Weights of a small transformer language model: ALiBi.
Each number is 500 + 50 x the weight over its row's rms, rounded and kept within 0 to 999. Layers, rows and columns count from 0. Numbers have three digits each. The size before them is the row's rms in percent of the matrix's.

# layer 5 MLP up, 2048x512, rms 0.0547, rows 1760-1802, columns 192-255
108:497538568500506472500552510550526484498543451494456495534521424565349567425538461491569553484473535501526527513432432554555505585480454520477586572482535464488454501578539451612460488432547548
100:496371453478517543540516450521497549546489447512429533561462417471502374486503454300559554482476543556474554510577478495492474557468460451456483485504435602515499471545518488517509538475562513
097:487455478515549408568522553521535512480513461440425473508496473503497573531588591467519527551508427532532468508451646454514368508462501516498535445446525546529434508471498601524549398551527521
093:513521447502503429524542513510441536420472435566434494479479462488531438467542412477472516468513563558440465497510458462532585342504553521525546501610572440563448598539518484544452471490442412
103:547492480483469490501559473520416443536475486371547555547467543444504516526492524467554578464489455491548541555527470486500468590443515444541483366490497500545512395448431507388576501528502525
100:537401414511579505495539533431534474563478598518550442468481536369571548456476532479438541521540674458526416452531573542456529461614463475467507534500478486471520517507452572522447488492516531
101:445488502618491436512485502590507574495497499491511476434348486502494572522498537441607598405557536461563468547541378467483425457449499574620460583429525610460438467459528486520448563548508585
102:428474472401523490527589454570505479461531546479433496601529486549550541497407457531433421483575466507494501553474484557483561500510484486553599543346433462455531493523577516578512483509443421
100:462554462444511425507486621569629543533524501609498514523483418496523571594502402416480571402515514472535436430468513514467508473564500394525417539468521517608504465479531622471440489521500502
099:478540553512520523436482519555497491547506542465610486505559573487442419479502494508506487568471448525433405513449540543502597563453378483413531470464412572551478520521434555513490570502439466
096:469532411456540545551456453490519503530485568520462471487458492497489501485520500517523567503485502498445516491504459521468400514516555513456516439447512563567566526457483515416453466472596551
095:524540506588472476515537534467560470482508529528591445478442552552491535418457472492556556502506442470557532511479411501527614614477512499496531571494526421487521406510490402508496569483422454
100:452504546427419494451487492574472524451394574451482431572477544482454507610497487563459489567546490515597491444481503529472440462432564517464393451585423644570462467512505517451545486482480407
096:527512549503504539469484460544464512498524505564436382512474426448441530456473486445519541499429557520504512550532540458512468461569511554518479463546538554543450591408502516436448532556468542
089:453411549508529547473532547530422507510474542426452459622413495511536602549522549457586495532526562479430455519398478530541514505518528468553578424488572443579439516534474544469501471454526492
103:517519492427594489499450426544527559437492523538543435536484502499537504519543424538522540603443465507569538507406498514470477541519607499562478519543502533463511454558483482441516454474540488
098:448614395438484491521497482490462521541601490461471455571548453476517553514478526448562530440503481451495581597533553504526455538439482476592500565516481557541436460549447423592657570567524422
094:525590482496498520462463465491483516498523409510471482477483555449492554483568458444473435519472444467557432501519535449416559519437550484501554540538438518517580479524442481590542439474340428
105:470526475489545494442468517492443510499474495441495582508503448466510537466490413433435489590412421576541496462522466521439468582569465547497374579466427355478429524540491529599507585553583443
105:448503507428488474494539481421584467409528558424475550546574502497574421540462519499470465516508494501574446495531489563593557541560566461549450551566609507537547481523527410557467523507518446
104:548441603567483537529515509523421414506468546475471498605573547619554496536446598375589540512521636483489554495484496446561501546489526443457479435489542468414541515477609458403411491449476502
095:539531512524482533606407650406549578461464599555464476455442410500550538478470461493406598516477514527479456428429518501443531441411482488461400489465476498463503501484500540530436555550426546
097:466444552526544478485471375460495548408543428486458415473423451546493434408528488541536495490418541515473484517473500491494438428524509478509468464487506479500517487432414525484550468551493454
099:524461525552550518532460468567528483442539547470423508422356474519516458506504556459520412503518478452528492454519573558574517425543566408446423487440532536505528468516443519517490503511531476
091:436462450497558573555485511606454504407465494537511493513490513518433552570472385497544533485425538484474504432527545459426449384471453444465508434510526482493558498543514574518495425538456495
102:486547546440584539515421430460488477621538432483456514456381460497507525544441521467469463446534506450476546508452486526575463470502601507501519469478507539467453497501488549574498512473497531
101:564484495498571533521468506492452513511517467444559442558480516524510577548461518511505509468510427506529479559438506497523484464416513530459480445532447477480530470452422504547544468501419538
097:466457573553555522506522496563586402501513357522536485501524519505465487508549573474490474563501554594463508444422572586581509432504575579507505389475479515419486530476515487577487471500444488
095:463490582524506548423492463478489459430520519479463514450526393485489567503517477420454478426497495405488471418577468523514445540508518402542489486545511557474524586445594499496458479510479630
115:575547504525419481488475477458543441444477602539537365560281533469447436506559392567512457449492475450413506471501466495493419391412537480383387568459528548511448492560580451408470466455562533
105:475510497440592486504553479540481498434533543475494365488546507555448483500446451459475445540607527477493499423538556513555451557515522488465495477521469505377481402489440507543501426476519515
096:515573510492490520471542516569530498443496466584498431494594537558459513426493502545499516484472525460469497568562507395498525501513575414466496471467471443551461410484409511384611475480573514
099:493557513411501555625529518492477468463470446531596486473543569562598535444517488516551412488507442529423525528531600578483497482416552558529580505469446468483470432473528487439545603531454532
101:431448523432427513583543456520430459576543573496457455468512577581526447492395524464454537482467464566435416477561505616497392520531595491460488473459502448471569564637496471506540457500489439
098:513487490510515447495468441455485510575464459509410448516599476537423446400570557505546550577493547439422572449553486461507527490554513423498415524493413425458522414472520457499488533507485526
089:512459465511529530437519540497521512486561407543459531488406500441561536475523457584484498512484449507470497521578597462494492475474498513575497489557497406492412439543404597495445521463383440
102:447426519529504563490496519419527451530548460473484459423481508484478472507354424482458515531550514493472477564475483507554479541493501508432512544520491557476487548407477456520466469621523444
101:515508513585530495490466547480460520404492483501517519484401521516577419476550388465567519489496475519457509435564535549623603516528479445604531500528602454358525542479434517418492452549506486
097:546512546468538444517453582566597479509553445471565533512370434417556528460464542483472463495574532471463461511459494514565477485464554434543531525463585551443394514472584545406527544488463569
098:511563547466516543484514399442448412508514398447472448539394537504434547479443458542432446420390543490507514531476521472433553557529508542495488524572578589472590586525492556464486504566532553
094:488493494601425538493593473490429513456461506460402489518530518465439472585490588522431497593445454510523481363488599446629399443522482533529485492508542540519476453507513599379445505525463482
101:600511511496446504473553469482520465483487426463459527473406663483539490549436504390527548409492444468503536511496523557421509465482480523409493529511419496410519560508524542517552457553432510
102:398476536533533497533445500490471522470566464518558489513412468484520627473459480498404472517530547476469563531542407542584465460546520503516514582493618502481459502475556428570439500465433536